config = dict(
    d_model=768,
    n_head=6,
    vocab_size=16384,
    attn_scale=0.0884,
    tie_embeddings=True,
    weight_decay=0.072,
    decay_shape='linear',
    batch_tokens=[65536, 131072, 196608],
    seq_len=1024,
)
Each number is 128 + 32 x the weight over its row's rms, rounded and kept within 0 to 255. Layers, rows and columns count from 0. Numbers have three digits each. The size before them is the row's rms in percent of the matrix's.

# layer 5 MLP down (transposed), 3072x768, rms 0.102, rows 1336-1385, columns 384-447
106:154183146064134147068124094090112187132083145112159156132180127153058109146169123065122154124102067169125143171087150105114121173080112141151111159150106115091168124093190138163180143113174139
098:156105137118082105174139121145138137124128138071107110132116110082138121092101139077142143183107174092140089123164191126050148154128084154147151113135141144117135080156098196090107119123102158
099:076136133122130157212138166180122145111169147110116125140088129079086105140157123104168143116163092059087137142112082112179163148106130120133158123132158112122076129162110100181112151129112206
093:144064183110063095143102107092125088144087117115178159124043137158146062096105139153145131121166136166160131095114164138145167085062132130070104169098096151062092163077095062135177130132166132
099:159160081171145144124115152147112134080109096119144077153085214179120148087093064106171134198073107121102139151084164158136131138156086112139085133116119203106106106121113110099139067157147172
095:150101073155091163138158112089160108088153112099115094131155146122110135168135089155146152150112137116118030086160158169119106134153094158162104098089103133167149104103138145162095105075110113
102:193186085163112105157123140112147151132118161119094160125125149126128095101131094116151086167112155105119164080184076138120194143108087069135144172214143198128177183170141155139136182083048097
105:110118156172059137122139144144115144154100096134124123143105118082204156114113090159145125095123064063151087107123155143084119123170150114069047139106152163109099104158167155085125157101063152
104:111095066146173120148201121169133074133151129131146102165156117167156057188113114113160204149118134144148141106159137121082174145163170124101172086077129127144084095157152114123132178145062162
100:114112117164152073097162081092154191151128118104136116102074162092083107196147059100126142081103113112099166078128102164074119125145082123163132140149110150173158096141166140143173217077202122
093:094060167027137114225177114136118132104126093137164152114130208126155125160122106098133167166107112188121140100107131097159148153182056124070111152136124129133172173103136093127131129092148128
100:108067154074118136104177118152096124127109185129110136143098186167139178081128068136134093064125139184115172147118109169115119130105120119166077046194123084080141144106176098131173139123131119
106:102144084088187110121150115130116177172170159156130160153137162096125128129084129139172088087095153123150164060151148177101112107132112178090124106087120074108155176124099124065177100131132069
106:135114099169092140115160148119139133191143140113129102216097110155147102040115100091106144126142155088137152137164153157132097074097048152201153143112137130147155080085104110074124159126169136
099:184148099099066077173142174133119149123119065167094135177077162087128138147116164093206137137109131131123113123196167121131133099173107121099124143099120155137098146173126070149130087098113089
102:053049142138146163141128144125164073091155079139181142070126095110131085121164140107116151097127098126085157174168160127143145077138102167108089138112132098143114142152125176124129114083167175
093:154141146150096144132145172153137096111148113124122089184069160131099092129191125110108165129128161099123158118168079152151121127109147124169086161165127108073103117077148116125121127110114149
118:122089162153146127138109146099096134141109099130128181148105147156130158221140145077185137110085162125119119114141149135181179102142119140074048148088117125114132117110149064144139174110167158
094:135164150171104147174145086106165174074161103119122158094131159177083080092140134147141155104082150123159073148157051163119134081127141133103085144130138136093164120117133165078105132102130184
107:096103114167183148126184149124146109115102163099105129108069157088117151111075147105146118136163097162121112130175132087170111165107175117144127136155091093084098092169097124110070135154145147
103:165116207097132142081136175127060137127147129122094144132119112153140138074101081158148093155123111181176141131185126165036153086062116112115138129112118160127120168129118061116153106116148144
105:125138145196134100120156129104168102117088127140138163134150138182088148147100160159082016120109142117103137132146175104154133170150110083205108090158118164159125146074100133157116088129138151
098:161129114148150171177135111143145133148134128100135081079087141189110131067106130115146139130160141159147090132155105152130106148173130153154133131141135146153138046079118169150146169112169130
102:122137121061108144074145115080106125175084134080150106160107169156136101121136105085135095147140091129173153137107192124200145144125048179152115182091185156181131119094115103183118138079117114
096:139145165123172127121141049194094146184106137101104086149162128135105098106110148067106086082097154169094125128147168135082089092092181085108113152087101130169137121146146130154105119142138152
099:143080184085143131150128138145165164142109144164141160122085154118108120194146155153101104119161143091091125083123126117130155166150111162091140129114176096103140164135185129124115149100186109
090:156186138173117173149142119101169129133072132106178183156131107090151149109163106138169159180167168074115124103156103157086103122099167146137090116154110121138097152142113125113077120126074163
113:112097135197112141058163128147163067105143146083150118104084078194089188149241129137156105120103131120091137085128066080156112202069181091128128194160098109149103129121156129158171126117120131
097:056172116086164104148128119139151112134035123153136150123102109125142128126121116167202170133114103089120206099137170190103137098126128093158069197093176098162095083051159087139132163078184137
108:185105108144130077131109090069078116173082088103055149130114150063070126155115098140220088167138113077061143116142085127154132100105078086148125113104035159093183129164167062151098115147105115
093:157095162155148090146125115126132246160132123179079115099149078138111191158151104117061142142105127169104058154170117157084100114136112108108152111146133097154147116141195099140070103153124058
101:103126117165143116091111152096138146137115114119094148091146125225122138113134125124144182074086115093132079106101154152135139178165083082095161133127067090142175110151150095125114071121181142
100:133085143147121139195144174125101091152174088165124096077132166155121107154188122073145162110145104120078132105117113172131124105087125164112138163096157099119117157104064077092084173148084133
096:134117137131124147136115125104127139109083166143088148163163100112104187141150119197086169124077111098153140111071140107124097130147110176122151157130185153114135098132134164170163175182122136
097:126141054119170137117167086154090139090128092208129106095160095162092166138214078134171109096072126103103106132169080102067110066157122135103126119050039088133145128060154113087074095137088093
096:148210107032185127125154145124140190143115157115125143124134088142163089107109143229136094140121134118147115152131148163132098160138100061146112108134170092095163141088128124114121164097082093
098:082099166118067152133112106111098134157125096106154108110129141049175132184091156162193151126109115092141157161092112180120136108167115107169173160132149188124070151134163139137153075091143166
098:177106170087124116134142132072138121195118168163106132135098186132151139091106130140126074140159102177121141188138106131143145055101127083102137112066090117150114167114118145149112156110067100
102:127113161111100145148096129092124161180112109145159130151151140131128071150158091109141168180103078124123119099137119106178143170080123104122124103109148120149122164111068152100147112131112075
106:181156147063083187105082142121179104104108189159057098105111114201168176123132115148126165145146141089130109182120150100135079103135082096210195141099083086183072167174116125148114082140100110
100:100076110137112174137132126134129143124148119111146122093121134110124119142141089127115091115079169100111125168075139111107138128159098173127097121114108135145148202135160134159137068131120163
120:105093179074157135101145143096154149202106104150066077138144145133074117083119146139139111091106093097195179140131113106159148132164101122125106096138069164152165131119112098126136145168102123
097:124158154162133079162087198132131102086124157085062116126147113077121150139126127108142145128168116143128092046183150137138179142157110145115140150129104149092153161130172108125169123124154116
107:114184116095145116119126134155096139116151142130112120146122086101155160133138117180124184153170109082144170115058126153134125105108070110098126124085130109130101125077145098169144181152138128
111:164117117117171179135123084129144085161161156085170096124127204122095096138108107167142104143163133156119119128102168188112115111093146097086106095151145179154078139165146136139108164085161129
098:127041089184091113120127146105139133129138136121135072123172171076084172074163145172143118116100193162147096113147154124124150141131157103121117107081119094126164124110126124151100150129111099
104:146115058164095178159092162148162113142196128126189132108183152126043160139198102096190149141152143117123070123120112113145068114129156147117109151145063058114141158216142112102153150100141143
100:122100085143138073099156164137162130089102143117083083146137140113099138080082092116139135229146106120120143166125146101152110094126099116150193090095081125115097167154105117128113087125161146
096:156126161117120119180144100147115134109120087145132127169150176065090139124160117067137139080092130113134103172126091108154128100189143151143108155135129141107125064130152111108127177093118104
090:101179133149137108169113125098137100172103131115147116076118094104145136152109159089117143178153164153110093105147142128033103166165154092142136096190082149200072155159124094124107123148131102
# layer 5 MLP up, 3072x768, rms 0.0956, rows 1337-1386, columns 384-447
098:109122185133071091140085054125146073096140143169088104089131146161101119146189160125140112120189138145133160134169156085117135063189175087169157185147150119135121049139137139142086132081129166
106:125172078153128195141090140174132113095149148137116089087142078109097158175094150126155187178080133134140155195153119122176111116123100179158162204136122079090121127058118156156128179111079140
092:137136137111164183093145138103207082109145166129097131125170153111103091091114063141133119165255126116140122144156107148144102166095112143112133113122146099144132131178136147153081136128121109
096:134109096157154116175172097111153129097053114103122150163068138107062102122106097077120155169113158109108122142144151115113087108082135165098092141094180087113113153106141141114109151151099121
099:081191084086073099084175067118122097163093117114089127201156097087107163117093117091168134145157138184080116134090070134119108115156165128087161145154138097157082093143078123143122132163140145
097:090166134177097134151138098065158132091150151145146094156083166091149069102057078086158155078107090155090171113055105058096135137116108170147119148178144199103096124154074083134123132138108140
107:150090188156121170158149144124156117085116126084187177066121144112150091149125126155053151113067082152127096161122107133157181118154146094151105070147164098147121059096078151173126167145069089
098:165109071122109159190127109161119171107101147139155173106103114133122125147142133077160108074067100153134156112128173108068123107152104122128092167160085122100138094163113164151165106100072162
101:110060133213098115118102151135154166058136153120087145169080162106165149136091104155138170162123086143071150121082139192149103202139145169177121122109103103100128106145074090145082151168220127
095:073174103129176165153076076127107173077078112177137132081105145144133085159101170150078120139160111117120084116120133116075135106113169136128106074118148186130156149190196131171095099088151110
099:109068144091114106102122114084161081135142155158126099083113077098123113077098096119105068154132177146092158085139099122085087154165146099098152152147108076112154112112138130118142141090203151
102:142140155176170125092111112171106137070100135096080161133175153056193112155196136090148089098138101117155093152074102163166092126106052129107180123218079117080157113116124096153172100120130128
106:124084127130062133128108146093113102128124136132174137099109197137139098124090158125128131148144138137097066098112128138053103139156095159109169136164166126107080115117079128136110129116134146
099:176092099118168144119138117139119132120098123184113127132120086084124127148151175120091094133116071163133151195105142162154125117122102121119127105083149173127076112099106107183119188140138145
102:174093124164153114160179129164126144090144118096143163159160109159133136113165116160055125090058110162124121154153114100123148165110146105136085113179143136151137151104117111075146111134138103
096:163126109122142135124117154129124176097133110112149139114163098158140155168163134070123110077122170079147137113080181068140159134147116081082155116131114086096210122116128161199088178167113150
120:109159162114102170122085143168151075162182136091138125128135131133126103148187098130112160112141143114134175125114146151127107124096131140082057101158174197139110182198102120179159076107151181
104:082113142164105156099103105137134111144147042118105155105132056143089143151136133160107079091156190113116103116100109113126096138122176123163134057113155130020152122111170160145091148104080112
104:069111087122139131172181122084157109196107093135184159131097137091135194108117128116125052193102115117111156077074125132108147143101129140136094132108112097092168114093115123141044100143139124
101:114095050123068150163133102182068167101096138102132120158143148104147107128145151113089136172097165204122097131194151129106117148129121120123102145112135128131113163135195121161158119144066158
101:088096165077114141143160129142100092131138108109115149122160130163147106066129092120143107169162122123105189190065082124114138171170119176098042109131077153099075115096157145082157151083154154
097:147145136129172081094135161186097097083162167120114143119160124122122138109152181080073138147115124102119099105093133109129057152093079142071177119150136162113165117158109128140159108115131148
100:129110154132072111111145108167128119134127152136111119107132129159155149128172111110148116136113111084108098129123135130153170142145061120097087092112175108109132115147121130134111127128099132
100:154103092121079077159140184124121169172063156162095096119113106117188130149097156138144144150142147133162079156091134126097149136110109151134142108118138144098106127103125107162125123119139179
099:144136117095172144155140171124101097151177162126057107092141079142122083183094108122164151126129095132080185152109154134121190138162110108157085128120151152109120160122075142116175124130154108
095:133132116192122171122138125123098197133111080058126139128139104086118091089164141200129125088127134118121085163131104121085101138129204168113198104164089170072185114138176085075137118139092115
113:141138146130102121134111076118115161114054161116201086065121149128139126160175204187138136084143144129069162108153090170200100177176198164068156130148157149138138137149137107097159068134186144
095:123049141095081057175127073147120113132169091174080199110067090167162119107083137110154124118160102106103110104105108176105122078070169128166140121110097114076189108144189134139098104133123110
110:108119125162139155178103081088108108087142090123129194107133136161128090126166127135099109163085168080121105141129083088142088121134078116126096145095169139139138128124109141121131134116104123
092:126162088090123136102119098156140133102154109090164122144095150122182134133075168123154077177131113099176119126165105165074126134103102090159131092142098109113125082122128107097112077120108200
107:124130127116154092132158186124118138153130093097145161161142131109145137153138115128211179141123132082104099122131124143145112129070097100165132136133143074132118111089111084144151079108093129
097:078152104163093140100153151030117180127108102197106149145166152143134110169141130157152167136113109117086114111072190154204109177130145093098101077162140073121173123203110066084140178134164105
099:118151151116165147170172207147097089096125110137142107144159096139108167149110147157081111128095183077106157116118101110171113126144107149111117117116125160158137128178103092175135163160105171
100:068160138162142121099091097143135152092107096191123173087116109136116114131166127125078134106140106115100110108144137124113131116150121152173079107152126143131128133133042126051040094137129102
098:131095164221127135136052134114081099074132149117137128140132172168134143107123118132121131127096142132097138123162142044134101069104157131063130172132151125126218148131102120131131108153198176
101:152082149176139152120220111035133087097100104114120114137124139143104174120157134148149094134176132136125122134075114135109146115090101180116163112145112203127114128073118200123103151101101155
099:131117177071126120158132167127178105137129165082134131150152117150130126097146129165143091107131118132078199111165177158042164189168113135183166098084120144131073140097127171123131127081090065
107:108167152109123151143083122107089100122140138132140117137220168139151145129128150118129183149209064134127052128162132051142164173108183139196156126136155154134137164133119095117159100106130140
101:182160092111097085160132114109172136063151124176076143157171115152117171111165139122145123092133163123051130169149101115115134122161072119125100141196193129136150124122100102087137139079099128
096:156135136124098145099096092137068108111163090080134137153192092123116139107165184109106121177077143144163125130205092091153149177056132111181190144111127122088100137160152109166163116111098096
109:193105165107119149104146149148187116178099128158102122044160041129123145117098135121062113132086108142075127193127125066091065166125151116125135089139080166145091087156091154164153114087022098
099:127135105199097156159099063109154093101189123105212093125135138119123106111121158175170103161149131109160100127130105096053104097064154100119177124121118122122058128143140138123134063109141165
108:161118134149104126185101111174112030049121094096149172148185124128160113112145121132139140101162112086087126122109152165133088139166139115137160124145147163073131146201133151138121116078145133
113:148183137122069155110061112114112056170165169155184133103110157104096136163080167098166119160105159182130106138060195068212145143144117146166145136252157141212126112147144180133136195105201145
093:097170132120116174127130102096108141167127103126179160119104065156125125127179159093090133114181173124121096191146170135129089204092086103109144129171120145115108168167137171119150154087113140
103:118114126142139117168133048101083102163116099128062221135113082082112087162127129110172062108128137093069137160128131144086108128138152092107110180128135104165149039144132092104131174155151190
102:110176144132074122172099079109179131167118133153169149111180080187111171143114121088142093195106130099131156135150150109094108165130153197120144147124137095149152108165099135175181129093111124
090:125052139102154137159139125149178145160120132149082158133148100193080105103090143090138105142094129179135122110094110114162176164076140107158089168171141118138214156116129109148114080081123183
099:156107087130188137070158094199053188164091105109120109093119063115124091091056133088145036137133147113089126167092171109162112083162163136137117151147160123162113161119157127098162122127131125
095:086163105138131128132155109106102142137111166130168142174149103190102102095129150194079118107123086132145030132137128172138058147126166119135140111118152094119193148121112131083142116082119105